config = dict(
    vocab_size=8192,
    hidden_act='geglu',
    init_std_qkv=0.0276,
    optimizer='soap_variant',
    train_tokens=458800000,
)
Each number is 128 + 24 x the weight over its row's rms, rounded and kept within 0 to 255. Layers, rows and columns count from 0. The size above them is the row's rms in percent of the matrix's.

# layer 5 MLP down (transposed), 768x192, rms 0.214, rows 624-635, columns 0-191
size [ 68  88  70 112 105  90 108 111 114 103  97 109]
[[138  95 113 138  97 114 142 109 122 143 129 114 127 106  97 142 117 127 192 118 155 120 118 120 110 110 103 120  86 147 110 168  75 124 117 121 105 155 113 152 122 154 107 129  97 137 107 117 167  76 120  88 142 139  90 111 128 116 105 112 175 119 117 149 129 145 132 103 138 111 103 115 128 127 118 115 145 187 180 118 113 105 123 129 124 120 142 104  94 115 127 152 145 139 114 119 105 128  95  97  95 122 142 167 111  81  92 109 143 144 101 152 148 138 162 117 106 111 149 138  95 141  98  86 101 111 134 176 203 127 170 114  88 129 117  91 134 131 136  89 156 130 148 121 114 110 163 151 137 140 151  84  99 142 116 125 184 137 136 124 147  88 120 121 155 124  78  79 103 107 118 101  97 152 151 106 158 124 122 130 118 138  97 126 153 153 145 140 140 139 111 139]
 [131 114 122  86 116 126  80 128 132  84 120 114  90 107 126 134 110 142 150 173 113 114 126  91 139 105 125 114 119 113 115 111 158 129  90  97 140 124 107 108 150 128  91 116  81 166  92 131 114 154 102 115 125 113 116 147 126 121 141  79 112 106 120 167 121 133 104  86  89 107 105 118 135  87 134 141  99 111  99 140 139 120  83 119  73  79 149 111 123 172 115 145 121 133 149 120 105 109 100 148 159 198 110 104 184 100 112 117 143 147  80 131 119  95 101 120 120 110 156 137 128 178 161 103 114  94 119 117 143 122 104 128 108 164  85 134 102 139 137 116 136 113 101  89 135 147 150 154 114 105 209 133 141 115 122  99 145  73 128 119 129  98 109 115 111 130 135 111 116 129 130 114  88 136 118 109 142 110 119 142 114 136  99 143 100 134 126 131 168 114 120 108]
 [120  91 134 173 125 124 103 132 146 163 125 142 146 114 126 127 111 130 143 126 100 124 122 140 107 137 132 143  96 106 135  99 122 148 141 150 137 114 138 123 115  84 152 146 117 119 119 133 171 153 100 106 119 127 123  90  86 115 147 130 101 162 136  92 173 138 169 158 163  97 160 171  97 164 139  87 135 131 112 134 107 138 104 154  81  85 105 154 129 133 163 124 138  59 113 128 128 118 129 122 121 174  99  86 115 121  98 120 144 130 124 153  91  99 142 123 131 123 116 110  53 126 103 163 119 109 126 151 156 187 100 108 115 168 162 114 195 121 142 133 155 137 120 145 145 102 119 157 179 150 128 107 125 153 107 125 140 107 158 137 137 136 139 153 142 156 131 114 126 151 100 173 118 124 121 122 130 163 134 161 116 111 130  83 115 123  82 136 122 160 120 163]
 [119 117 107 114 124 119 131 122 158 130 130 119  95 173 151 135 130 100 109 121 109 118 126 142 140 104 150 141 124  93 143 135 134 136 150 108 169 129 128 150 134 149 139 129 127 116 192 102 128 159 111  81 153 131 102 177 133 113 149 137 116 114 121 136 121  69 121 172 143  64  88 149 111 126 140 145 136  97 127 162 152 142 129 127 103 126 168 118 136 123 111 142 139 108 152 122  95  78 133 139  92  87 133 118 141 145 129 131 123 164 114  83 126 120 139 119 131 143 134 138 167 147  70 182  94  92 111 144 124 129 109 106 108  93 111 171  87  82 150  93 110 137 165 161 106 136 103 114 125 157 134 140 141  83 149 153 101 141  70 133 128 156  87 132 112 102 120 139 118 121 126 173 166 125 122 136  99 156 119 111 128 127 161 137 154 115 132 158 165 101 152  74]
 [134 124 137 163 123 100 157 108 118 130 137 110 133 123 141  89 148 132 106 110 139 138 121 100 135 140 143 140 151 115 141 103  97 109  74  96 125 144 111 130 164 121 119 182 135  99 116 150 147  72 126 142 105 108 163 181 126 122 128 133 190 157 143 141 155 155 146 117 146 126 128 100 126  99 125 120 125 148 146 147 169  84 148 125 137 122 151 133 124 165 118 113 163  63 135 123 151  79 148 129 104 137 120 115 151 143 118 143 132 120 107 148  91 125 193 111 164  97 105 143 178 121 112 170 170 140  75 113 109 131 115 109 116 117 131 154 148  60 158 127 123 111 146 126 147 132 133 142 140 116 124  83 134 128 148 180 156 121 159 134 127 144 125 148 150 139 106 145 175 100 122 125 109 143 111  99 157 126 110 110 147 113 193 115 148 114 153 131 123 169 126  94]
 [100 165 146 166 190 132 102 131 122 173 132 123 130 196 129 112 130 133 150 133 110 161 116 156 144 149 102 152 122 139 139 121 135 126 121 128  80 136 148 154 138 105  77 147 172 118 162 104 123 139 154 140 152 122  80 118 115 158  90 134 112 129 135 126 133 158 126 142 146 186 112 154 121 154 139 105  95 121 123 118 122 123 167 139 172 111 112 141 118 170 124 121 130 140 109 115 136 144 161 177 141 169 153 140 131 146 120 140 163 129 171 126 109 117 104  64 115  94 134 100 149 147 133 100 118 134 133 163 141 131 142 120 186 119  96 136 176 140  75 132  98 134 131 161 136 146 172 143 127 115 126 110 148 114 116 148 136 124 149  85 119 125 130 148 120  92 145 128 127  94 115 138 166 107 112 120 146 133 160 124 125 141 111 101 211 137 124 100 112 124 112  94]
 [156 115 141 124  83 109 110  94 117 126 145 105 152 152 156 152 136  77 153 129 143 162 124 114 105  81 138 146 159 123 137 158  93 181 164 131 118 148 132 158 117 117 115 120 101 155 117 122  92 122 149 136 146 144 131 118 151 130 109 142  86  63 109 159 176 125  62 158 140 123 152 146  88 161 136 132 169 134 130 124 119 152 102 149 144 162 121  69 131 145  77 101  92 129 103 116 128 121 132 135 168 107 118 120  67 111 124 149 133 152  97 128  95 166 154 158 140 131 158  99 130 126 101 150 153 141  88 148 147 149 105 119 137 124 120 119 153 117 125 113 126 149 125 152 141 127 126  67 165 115 117 115 146 146  96 130 111 103 127  80 145 114 124 156  85 115 109 181 118 171 109 118 130 116 129 117 135 158 122 109 148 147 121 104 152 141 130 147 136 128 132 158]
 [ 96  59 102 109 162 144 123 138 116 118 134 122 128 143 138 113 121 123 124 132 134 108 150 129 108 111 120 102 148 164 104 159 107 130  77 121 126 135 102 138 161 167 129 119 148 145 136 142 132 101  84 132  85  77 132 126 132 116 107 103 142 125 177 137  98 120 143 145 102 158 149 123 139  96 154 138 103 120 116 178 120 131 153 148 128 183 154 114 114 114 161 143 116 140 117  85 146 146 109 149 109 154 130 132 138 131 147 147  98 165 139  83 145 143 111 130 138 146 148  96 127 129 184 124  86 125 120 125 113  94 125 147 110 124 158 123 116  75 138 124 124 148 164 131 117 128 169 122 138 128  89 114 112 156 120 130 172  93 173 101 144 166 146 133 127 120 117 171  92 108 172 147 117 157 107 112 114  94 127 149 120 134 124 206  90 173 108 165 158 104 133  99]
 [139 147  98 166 126 134 106 119 151 121 158 110 149 101 170  93 155 131 133 104 126  96 142 108 139 129 132 140 131 115 120 163 100 137 204  97 105 141 131 111 106 141 144 149 141 151 101 131 139 145 134 135 124 173 102 102 133 102 148 156 115 161 123  77 156 134 122 176 131 154 108 134 157 141 130 105 157 120 184 110  89 103 130 141 136 115  89 160 118 115 111 143 132  84 124 145  95 135 144 103  79  71 169 119 117 169 124 122 106  84 139 120 120 151 167 146 131 124 142 157 117  98 117 125 115 129 130 124 143 160 118  92 108 114 138 143 160 119 108 134 147 189 124 138 124 145  97 125 193 147 111 104  88 129 155  95 124 100 110 107 148 123 149 105 121 154 100 140 166 149 142 164 163 122 116 157 172 177 141 112 122 118 154 103 116 124  87 120 132 126 132 103]
 [136 171 139 125 124 140 122 133 123 128 126 149 144 130 135 163 121 117 112 133  99 154  93 142  59 142 150 126 150 142 155  95 126 107 163  94 100 116 138 149 126  78 121 140 125 144  83 116 137 107 144 160 123 145  97 107 104 131 128 160 122 124 142 133  89  87 153 115 178 108 153  57 117 128 161  92 151 128 129 154 141  98 180 142 151 103 125 148 153 115 162  86  90 145 119 153 133  82 146 162 113 136 106 132 107 100 126 138 118 105 127 126 126 108 147 132 112  88 113 103  84  92  97 153  99  88 132  83 146  88 146 117  66 122 138 111 122  97 128 139 120 112 140 123 125 128 106 143 106 149 100 114 131 115 132 160 119 137 130 103  98  71 115 150 151 141 108 136 128 144 132 107 121 161 107 153 169 168 144 128 150 125 144  83 132  90  96 130 119 154 141 166]
 [121 133 153 104 122 121 103 129 153 159 152 154 114 129 134  98 104 137 115 130 123 137 130 133 138 209 128 154 136 165 163 153 117 141 132 136 130 112 144 137 152 100  93 109 109 173 131 138 134 103 183 119 130  97 115 134 130 139  73 115 114  99  89 162 134 117 101 153  91 132 168 137 107 143 128 151 109 126 137 135 120 108 145 139  72 105 148 130 152 147 105 117 156 187 103 108 108 142 143 106 192 122 132  58 163 115 120  92 116 122 121 109 123 106 151 127 117 134 134 137 104 115 109 120 151 150 129 120  87 169 117 148 113 136 115 132  98  83 163 131 123 152 121 141 133 190 153 134 113 104 180 106 138 114 124 163 142  95 111 126 110 129 113 137 162 146 143  96 153 117 173  96 141 113  99 139 114 111 110 125 113 160 109 104 124 129 105 129 121  52 146 124]
 [150 112 100 115 141 119 124 139 154 131 132 114 115 103 171 133 109 134 111 150 128 123 152 185 129 108 120 121 160 162 124 115 189 152 177 168 187 117 101  97  88  87 120 119 127 114 145  95 188 162 123 128 120 141 149 134 134 148 138 178 125 113  94 123 170 117 152 121 141 138  91 155 141 130 165 114 109  93 105 137 108 159 138 107 113 141 122 133  76 158 125 136 118  96 140 111 150 129 112 103 194 121 107 115 123 157 126 167 114 104 140  99 127 127 133  82 147 140 105 154 138 120 166 113 156 124 124 123 103 140 122 116 105 112  99 108 105 168  97 154 114 149 153 138 155 151 145 143 101 141 166 150  76 107  75 137 127 156 113 168 134 110 119 128 151 103  91 166  95 120 138  95 145 101 133 161 159 162 127 136 117 135 126 121 135  98 133 127 128 104 151 114]]
# layer 5 MLP gate, 768x192, rms 0.219, rows 625-636, columns 0-191
size [ 80  87 101 113  86 109  97  96 105  97 114 109]
[[ 80 133 156 130 120 130 149 110 143 145 110 108 143 132 145  69 139 123  98  89 145 123 149  82  73 112 134 131 149  92 134 116 114 144 163 138 116 134 139 127 121 123  88 120 132 147 155 139 142 118 141 141 128 146 143  97 117 130 115 110 118 122 106 100  97 136 107 151 163 109 125 129 109 130 112 150 153  81 107 112  72 116 145 115 159 135  66 114 121 133 120 117  93 124 115 146 134 163 121 119  98 129 135 116 101 150 117 121 121 120 147 110 112 127 117 115 154 128  86 146 144 116 125 154 135 110 138 175  67 121 150 120 110  65 123  91 120 114 128 108 141 146 139 127  84 139  84 106 127 114  84 137 115 139 145 133 105 141  89 161 149 173 152 147 131  89 138 126 100 120  97 141 105  57  84 140 103 118  90 151 128 142 167 116 120  81 113  64  83  99 135 143]
 [111 140 130 133 122 140 167 131 131 115 161 132 106  78  98 118 171 108 148 140 130 122 127 122 135 124  90 105 119 162 103 145 128  86 127 146 150 138 131 138 126  97 112 108 106 111 110 107 112 120 162 133 153 122 147 103 123 161 110 115 105 149 137 177 143 163 141 160 118  95 121  93  85  95 116 126 106 147 132 124 145  99 128 115 123 172  84 155 119 117 170 130  80 152 134 101 165 171 147 153 141 127 157 133 156 127 173 164 130 174 136  76 111 141 128 133 121 118 133 142 139 133 162 139 128 156 135 124 135 140 128 146 115 138 116 172 131 175 144 187 128 125 156 153 158 174  98 141 159 118 127 125 124  78 135 118  81 149  58  92 145 157 114 109 101 119 155 151 153 134 159 122 153 175  87 149 120 126  84 141 124 132 108 111 140 141 127 128  88 128 147 165]
 [116  76 122 157  94 119 124 125 139 115 145 162 142  89 139 112 123 137 140 198 135 166 120 122  89 133 140 115 117 108 150 125 163 120 168 129 158 139 108 177 132 153 153 152 124  98 136 125 128 122 116 136 127 124 165 105 116 135 142  73 118 156 132 111 114 132 185 125 145 126 129  95 120 148 168 124 118 158 104 108  97 133 149 106  81 158 114 100 113 136  99 136 128 156 128 105 113  74 159 133  90 117 143  96 117 120 169 113 120 123 108 102 125 136 132 167 127 153 117 134 126 180 172 111 149 121 169 138 132 143 153 111 110 125 132 123 118  91 156 125 120 100 124 157 119 121 128 112 114 138 139  90 133 166 153 107  70 101 127 114 140 148 129 141 112 137 109 114 149 149 122 116 119  89 166  93 125  94 119 144 103 105  81 101  61 152 127  95 100 128 191 108]
 [126 109 134 147 178 102 117 106 119 102 120 115 102 137 161 138 117 155 129 137 149 162  96 111 110  95 140 103 158  92 117 139 151 161 176 129 120  74 118 125 128 154 108 117 157 171 135  98 162 123 124 123 107  99  82  87 101 137 141 130 110 120 142 113 107 157 142 153  91 131 167 138 117 119 118 112  78 155 112 155 132 154 110  97 159 152 123 151 129 121 153 120  95 154 138 127 185 111 124 136 100 112 109 125 146  86 119 130 117 146 127  94 151 122 102 124 153 157  85 102 130 142 167 131 109 128  98 123 144  61 144 120 123 141 158 114 115 124 139 115 134 117 127 138 113 121 143  93 145 146 119 133  97 172  77  96  73 103 116 200 123  76 182 124 172 120 140 109 112 137 136 135 110 113 117 124 146 148 142 129 144  88 146 166 117 124 148 165 130 126 144 143]
 [148 131 146 171 107 102 140 114  97 111 126 154 144 154 152 126 102 136 124 150 134 150 195 128 144 127 171  98 137  87 135 118 124 143 117 164 163  77  99 119 141 100 154 121 130 148 140 117 141 107 158 112 132 130 103  84 121 139 188 125 131 129 112 195 117 109 117 133 129 123 128 123 140 144 160 105 133  98 118  93 155  64  87 172  54 153 141 141 119 131  91 148 152 122 124 111 143 101 175 125 135 142 130 115 106 142 153 132 119 143 158  94 104 100 112 111 161 133 115 126 110 133 132 100 115 103 142 137 137 156 164 144 143 115 173 158 125  96 117 119 122 116 107 122 126 134 158  95 148 132  97 107 133 148 132 117  90 110 147 143 157  96  98 101 131 134 108  71 161  90 134 138 110 122 114 154 137 130 147 147 115 125  68 140 128  98 109 175 138 101 109 117]
 [118  86 130 143 105 165 123 114 150  97 130 133 105 161 149 129 127  87  93 123  99 126 158 124 124 147 172 139 118 113 119  86 113 140 120 141 141 161 131  76 134 152 141  70 150 110 154 115  58 127 102 183  97 120 167 139 117 124 122  86 118 114 137 132 156 133 134 108 130 147 118  79 158 145 137 116 147  73  95  81 162  72 146 149 125 154  41 136 133 150 136 166 161  98 118 128 136 156 102 105 124 114  85  95 123 116 124 125 119 132 160 120 112 147 150 153 151 173 135 142 126 134 125 117 135 134 128 126 149 135 124 122 119 139 112 147 128  83 127 124 114  94 135 151 146 135 125 110 110 102 140 134 141 161 102  92 144 169 104 108 106 146 128 122 122 155 125 134  99 138 141 109 149 138 117 137  91 150 141 167 183 128 149 107  84 141 135 151  98 115 110 124]
 [ 90  82 117 152 135 143 128  95 144 115 125 146 147 127 172 117 111 158 151 113 125 122 110  99 148  99 161 118  90 116 150 159 141 128 119 124 139 166 169 131 125 164 122 115 132 137 125 157 172 164 125 162 130 116 125  70 148 136 135  87 158 100 125 108 131 117 132 130 116 151 184  79 103 108 133 106 166 149  90 161 167 135 130 116  90 122 104 148  95 105  87 103 111 170 162 120 106  89 133 142 159 121 115 138 120 164 137 129 148 124 115 158 104 153 115 150 100 139 162 114 121 148 139 106 133 139 114 135 189 144  91 117 116 112  95 117 106 110 157 166 132 108 176 119 102 135  91  55 120 112  89 133  98 125 123 133 119 138 128 102 108 129 174 136  88 137 120 161 154 118 108 137 125 160  98 114 159 118 133 135 166 112 136 134 115 158 109 140 119 117 140  89]
 [123 162 130 101 109 152 134 135 148 175 143 107 140  81 109 137 104 176 138 144 144 141 165 123  94 136 161 129 124 137 128 180  87 105 127  73 120 132 122  88  94 140 128 141 137 173  94 144 117 122  80 148 132 114 133 155 137 170 160 116 126 122 128 157 171 125  83 115 104 183 192 129 169 151 140 163 134 138 108 132 127 118 120 154 169 127 127  97 132 108 152 116 143 110  92 144  93 184 140 144 132 134 156 171 156 132 161 135 121  84 141 134 110 143 158 137 136 104 107 143 151 156 105  87  98 135 150 120 177 141 107 162 118  90 141 114 147 124 107 111 156 135  96 128 137 103 151 143 108 136 123 181 102 146 122  97 101 115 127 100 137 133 123 143 115 148 128 141 151 106 160 128 127 133 160 160 123 128 129 102 120 145 134 147 123 147 114 187 124 136  91 129]
 [ 96  93 155 119 124 112 143 144 105  97  90  97 109 142 165 109 169 140 109 112 108 111 130 140 119  82 150 124 124 143 157 154  97 137 163  78 130 151 120  95 158 103  83 134 144 136 151 158  95 114 159 141 135 105 123 156 141 126 169 105 103 101 142  73 134 138  90 149 120 175 135  91 143  74  95 114 134 112  93 128 108 131 151  94 121 127 104  63 141 110 173 126 160 117 140 121 127 144 136 146 115  96 143 111 142 144 167 147 131 138 103 100 130 123 131 133 138 118 147 115 138 117 110 182 106 101 142 161 144 138 175 147 125  88 126 137 127 120 133 170 131 128 147 146 157 109 142 130 110 156 158 145 128 134 167  97 117 167 107 133  99 130 106  92 149 104 126 146 115 170 162  83 132 122 152 113 147  91 125 148 123 118 129 104 152  97 115 103 123  80 108 167]
 [108 126  94 153  64 125 159 105  94 153 109 153 129 149 153 107 179  96 116 106 158  88 131 117 147  73 114 115 111 131 123 149 108 146 107 131 166 154 147 115 174 131 134 111 128 101 125 118 119 106 114 108  94 157 155 118 137 162  98 130 162 124 135 129  79  99  83 152  98 138 159 142 152 152 115  83 140 106  85 124  89 122 103 108 142 153 154 132 146 149 124 135 140 125 113 143 132 105 130 127 134 113 147 135 138 145 155 134 148 191 131 126 145 124 118 126 167 124 126  92 136 128 163 139 115 121 130 124 146 126 156 194 145  95 138 132 136 166 137 138 125 122 135 152 125  90 143  72 108 141 114 144  96  99 100 121 109 150 127 123 145 161 102 159 157 112 131 115 141 148 182 131 139 135 139 107 106 107 197 121 129 149 161 132  82 160 175 117 152 150 116 109]
 [154 115  89 157 128 108 143  77 136 111 137 130 138 136 155 135 140 138 154 100 113 125 139  83 193 126  76 123 130 132 127  87 122 107 116 150 137 124 139 134 102 144 111 134 117  98 151 154 124 147 152 135 159 165 171 111 115 103  98 193 156  80 134 137 126 128 123 146 146  86 118 144  87 116  96 144 125 123  99 130 107  97 123 101 116 115 110 110 140  84 117 105 116 130 162 175 148 133 120 191 151 113 140 105 183 159  91 114 178 122 133 116 126 133 117 145 166 152 111  78 131 147 130  91 122 152 150 127 171 153 151 112 124 143 113 132 148 149 145 108 120 118 112 109 127 139 118 118 119 128 111  98 164 111 124 103 155 155 109  78 125 129 103 107 123 123 136 128 170  95 140 130 145 123 101 106 151 144  90 123 124 151 104 116 112 168 127 125 161 171 133  62]
 [125 151 131 131 111 123 155 128 126 112 134  94 143 125  94 105  95  91 114 111 126 175 157 116 101 130 113  90 130 131 157 138 127 119 152  90 153 137  64 157 133  86 119 159 150 150 149 144 111 142 127 134 105 112 100 154  90 109 115 102  90 160 128  87 116 182 131 153 151 119 149  77  96 115 142 126 160 153  94 156 112 128 133 155 134 110  84  88 107 149 118 107 127 132 154 116 159 125 106 100 102 112 125 115 132 147 142 103 185 157 132 101 144 115 122 126 159 185 143 141 115 144 154 115 159 109 130 133  97 126 155 130 131 150 162  79 147 121  80 145 157  84 140 117 121 116 131 124 157  72 128 144 115  85 130 131 139  87 118 139 138 142 125 175 110 135 144 125 110  98 159 120 101 152 110 163 105  86 130  83 142 117 158 133 122 127 154 154 123 108 103  92]]
# layer 5 MLP up, 768x192, rms 0.232, rows 625-636, columns 0-191
size [ 67  92  96 115  99  96 105 102 106  94 115 106]
[[129 150  89 155 150 123 165 127 106 162 121 114 143  93 131 118 144 136  96 104 142 143  99 139 117 152  96 162 152 111 113 130 145  95 157 123  98 109 138 159 136 115 151 135 102 125 130 131 119 130 122  93 103 115 112 114 133 135 108 156 114 104 133  96 114 149 124 151 132  81 130 139 105 125 128  94  78  96 168 123 114 120 126 158 157 149 131 114 150 106 120  68 107 106 136 157 114 163 120  76 133  85 158 120  83  98 190 144  89 112 148 125 141 154  57 129 175 155 160 102 151  94 120 151 156 115 169  91 102 130 133 101 157 117 126 129 138 127 106 110 127 116 122 154 123 132 106 119  83 110 160 108 106 104 121 152 108 169 140 158  84 120 121 108 159  89 128 136 107 122 166 138 126 105 167 113  92 143 114 106 141 121 104 132 136 137 139 134  83 116 180 125]
 [114 127 169 118 129 132 104 148 163 134 153 116  95 150 128 153 153 114 118 130 109 123 132  92 135 154 182 165  76 122 134 136 139 136 177 124 119 104 134 155  87 168 112 131 173 173 127  89 106 146 165 141 150 122 119 116 177 167 138 152 130 156 194  68 117  95 135 128 148 121  96 127 120 114 160  99 186 163 147 114 142 125 165 101 142  86  79  69 120 131 122 153 113 113 150 125 146 108 126 110 126  96 131  91 127 146 160 143 121 149 160 102 164 115 138 138 122 145 137 155 123 152 106 126 107 145 122 147 106 124 118 149 162 141  74 117 129 155 112 131 155 146 118 120 107 158 116  88 100 129 170 144 122 102 151  90  73 102 135 147 129 159 128 111 125 102 111 136 143 124 144 129 147 122 142 109 145 150 126 129 119 102 118 132 106 115 113 108 136 110 112  88]
 [148 132 122 102 152 135 111 112 125 174 120 118 109 176 137 102 142 113 126 144 131  76 166  95 126 116 124 124 121 155 107 118 158  97 150 179 102 111 159 159  86 116 124 109 106 152  93  86 129 123 116  94 141 143 141 140 136 117 169 175 157  99 145  98 146 174 106 182  98 125 119 153 164 109 175 127 151 147 125 164 169 155 131 144 139 125 139 152 148 144 152 120 133 141 121 112 146 105 101 129 127 118 135 163 166 170  75 117 124 131 105 134 135  95  89 140 105  87 105 129 143 118 135 177 106  92 153  87 120 121 164 126 108  93  95 144 131 139 160 140 119 132 117 102  76 162 141 110 121 127 124 138  99 145 114 167 162 163 140 142 117  94 127 105 124 121 113 145 148 167 145 120 154 164 113 106  95 130 118 131 161 142 136 150 171  97 149 124 133 104 121 129]
 [130 122 167 137 122 160 121 163  97 148 155 115 134 104 105 104 107 134 137 100 135 153 142 127 109 146 118 124 125  68 117 159 188 121 122 140  99 166 157  75 127 101 131 122 127 117 166 130 123 154 130 107 143 110 120  88 108 186  83 129 143 116  97 136 138 105 135 117 104 122 144 149 140 100 122 141 117 117 134 108 114 143 129 160 123  72 129 136  94 102 147 149 128 150 155 132 161 148  87 110 122 129 123 130 111 117 135 117 130 127 142 112  94 134 104 195 111 154 147 110 138 120 111 120  98 166 138 141 168 138  68 152 170 100 161 179 136 159 100 126 132 156 147 130 134 148 120 147 114 128 115 117 157 152 190 157 147 146 134 155 130 115 108 108  95 105 168 117  97 140 127  92 116 113 108 104 124 157 139  82  90 162 152 157  83 146 128  97 146 144 115 159]
 [156 156 101 126 143 122 154 121 123 117 144 109 111 140 156 152 101 137 131  82  93 129 144 141 116 123 131 105 147 124 138 118 101 148 149 165 120 139 107 152 145 131 114 201 125 153 119 114 113 152  87  70  98 110 117 104 101 192 133 129 136  92 132 114 101  95 142 108 116 122 143 185 128 164 143  78 145 119 109 100  73 162 129 134 135 141 135 106 187 145 110 101 124 130 139 161 135 145  90 141 117 126 144 160 149  99 115 126 103 104 120 114 124 148 121 106 119 146 126 110 168 110 139  81 114  95 137 161 122  93  86 105 117 114 126 133 133 131 171 125 142  78 126 135 111 122 125 115 121 131  86  88 124 152 121 139 119 151 140 121  91 142 138 174 162 106 132 136 105 164 150 154 135 110  96 157 131  95 131 106  81 160 133  94 145 116  96 122  90 113 105 177]
 [154 117 173 163 143 120 112 118 126 141 117 115 167 110  89 145 123 111  99 160 125 119 133 140  83 137 142 158 124 115 140 137  84  90 127 147 110 115  91 146 175 118 148 134  90 126 134 109  94 132 109 172 124 126 144 115 140 144 151  83  83 120 116 100 131 136 137 107 133 146  93 121 100 137 142  77 138 125 137  95 133 145 116 123 135 150 113  99 142 105 148 137 146  84 120  93  71 138 109 106 113 124 144 129 156 165  64 126 112  86 198 125  98 198 142 152  78  74 128 134 124 142 134 164 147 119 136 121  85 111 107 144 142 126 128  96 111 112 124 115 104 139 122 130 163 142 125 160 155 128 114 114 109 130 111 154 124 145 116  84 125  99 115  89 132 139 109 131 131 161 133 152  96 155 157  85  70 133 131 130 130 153 150 143 116 127 145 150 112 119 160 123]
 [130  91 120 109 126 130 119 142  89 142 100 108  94 125 101 108 121 116  81 102 102 152 122 123 112 110 136 141 135 138 137 125 100 102 126 109 156 101 116 137 125 108 140 130 128 135 127 109 153 148 163 154 130 150  94 129 144  77 125 147  97 136 147 146 134 100 161 142 134 127 176 131 157 170 121 141 153 124 129 147  85  96 110 131 138 118 155 122 154 141 184 114 156 124 127 137 139  83  46 153 143 159 121  76 191 120 122 102 165  92 112 109 127 167 175 113 117 127 115 108 134 159 183 146 133  92 133 155 114 139 151 152 124 148 136 126 156 124 138  93 143 134 130  81 113 118 157 168 182 104 116 138 108 147 131 121 109  99 113 132 127 137 105 168 146 119  75 139 119 148  86 108 138  99 162 147 133  90 119 159 167 112 116 135 105 153 110 157 146 124 130 149]
 [122 128 172 107 105 100 131 155 159 134 118 137 169  76 143 147 162 110 172 123 131 141 185 119 154  94 132 133 144 152  89 129 117  88  85 105 104 178 187  81 155 116 106 129 105 173 123 110 158 169 157  96 124 145 141 183 165 149 134 120 161 121 162 116 145 113 119 143 155 130 179  87 152 115 138 134 113 184 126  94 103 133 142 101 158 109 111 137 115 108 112 106  77 121 105 123 147 100 146 143 133  89  99 138  95 109 127 123  95  97 112 117 141 131 143 121 153  87 130 125 148 115 121 124 126 101 132 122 162 116 124  76 156 121  99 148 133 119 128 137 118 113 117 147 118 133 122 161 138 120 118 135 115 138 138 162 148 106 119 135 138 133 127 167  83 125 160 136 129 103 173 132 105 143 115 121 152 153 121 179 141 116 149 129 137 114 150 149  92 138 111  95]
 [ 98  86 180 156 130 163 183 171 123  66 160 122  80 102 137 150 111 168 158 113 136  82 128 125  80 127  90  95  89 105 119 167 117 124 114 112 100 119 117 120 122 119 163 105 143 100 122 117 157 123 142 198 128 123  77 149 132 150 123 162  97 119  73  99 142 145 112  91 121 121 122 135 155 109 163 134 114 131  97 120 116 150 100 115 140 132 142 115 157 156 117  92 108 125 107 143  83 126  84 171 139 105 100 147 122 136 126 157 124 120 107 130 133 118 171 140  91 119 146 144 116 152  93 120 127 126 119 121 154 132 118 146 127 144 114 107 122 142 135 129 115 146 152 123 148 122 128 129 143 126 156 124 191 149 168 133 126 133 124 141 102 109 146 104 126 144 154 130 121 129 177 168 142  83 151  98 150 152 104 147 125 111 104 104 177 132 133 132 120 148 106 130]
 [174 146 146 107 130 129 106 131  78 114 145 139 117 128 106 134 125 142 124 113 108 175 149  83  90 114  99 173  85 119 103 113 141 110 128 108 119  96 166 119 125 112 116 109 128 132 146 108 123 130 152 140 134 110 138 141 112 117  41 125 156 115 148 102 153 131 130 111  97 171 149 134 114 134 144 119 144 131 118  80 148 157 163 159 117 135 153 150 116 198 124  76  80 116 143  75 108 148  54 112 111 136 140 161 125 143 130 105  94 141 116 120 163 130 149 112 173 140 115 109 134 165 103  92 116 139 143 132 134  88 149 126 126 126 117 143 139 113 154 133 101  96 152 147 111 130 122 130 137 147 128 129 107 107  97 181 141 123 127 141 151 106 131 157 130 132 119  81 127 191 159 102 165 135 125 140 142 145 135 102 113 110 116 139  92 147 130  92 103 121 120 104]
 [163 191  90 120 120 127 130 121 162 121 100 119 153 123 153  98 155 132 128  81  85 101 134 136 155 168 109 106 135 115 173 111 134 131 120 125 133 130 129 124 153 152 104 165 107 110 177 121 127 109 128 125 109 126 134 141 167  94 109 133  62 137  83 128 135 133 111 122 147  96 126 144 114 121 153 113 155 118 144 135 180 191 129 154 163 109 127 113  96 150 161 118 134 113  85 134 129 143 134 123  92 134 103  98 127 147 148 131  77 121 160 165  92 149 162 161 117 119 136 145 125 171 127 123 144 132 140 114 148 129 138 126 117 117 101 123 130 142 142 125 137 124 114  71 154  96 178 121  84 135 104  95 167 150 125 159 133  83 122 141 125  77 120 106 166 165 138 180 109 104  92 138 133  92 124 101 162 130 129 131 105 134 117 146 109 107 120 155 151 157 124 114]
 [154 131 119 163 129 129 169 108 102 149 121  98 116 120 126  87 129 132  91 120 127 190 109 100 139 120  93 119 137 135 178 162 147 188 139 120  86 106 136 106 146 135 121  92 111 171 112 142 107 144 192 128 145 168 140 103 131 133 112 127 173 131 166 110 100 136 115 111 113 135 107 136 174 111 134 139 112 126 134 122 147 108 122 156  94  69  98 143 131 111 140 147  87 148 107  88 121 113 113 132 119 125 139 130 125  95 128 150  97 125 124 132 133 151 138 145 136 150 111 144 156 125 161  87 101 113 152  98 125 121  97 164 104  97 121 130 134 143 115 122 116  98 163 113  90  92  93 131 136 115 119 102 114 111 132 155  80 164 155 115 144 116 125 181 165 106 131 100  92  97 144 120 116 137 187  99 146 168 126 139 131 166 142  93 140 157 127 121 108 166 161 127]]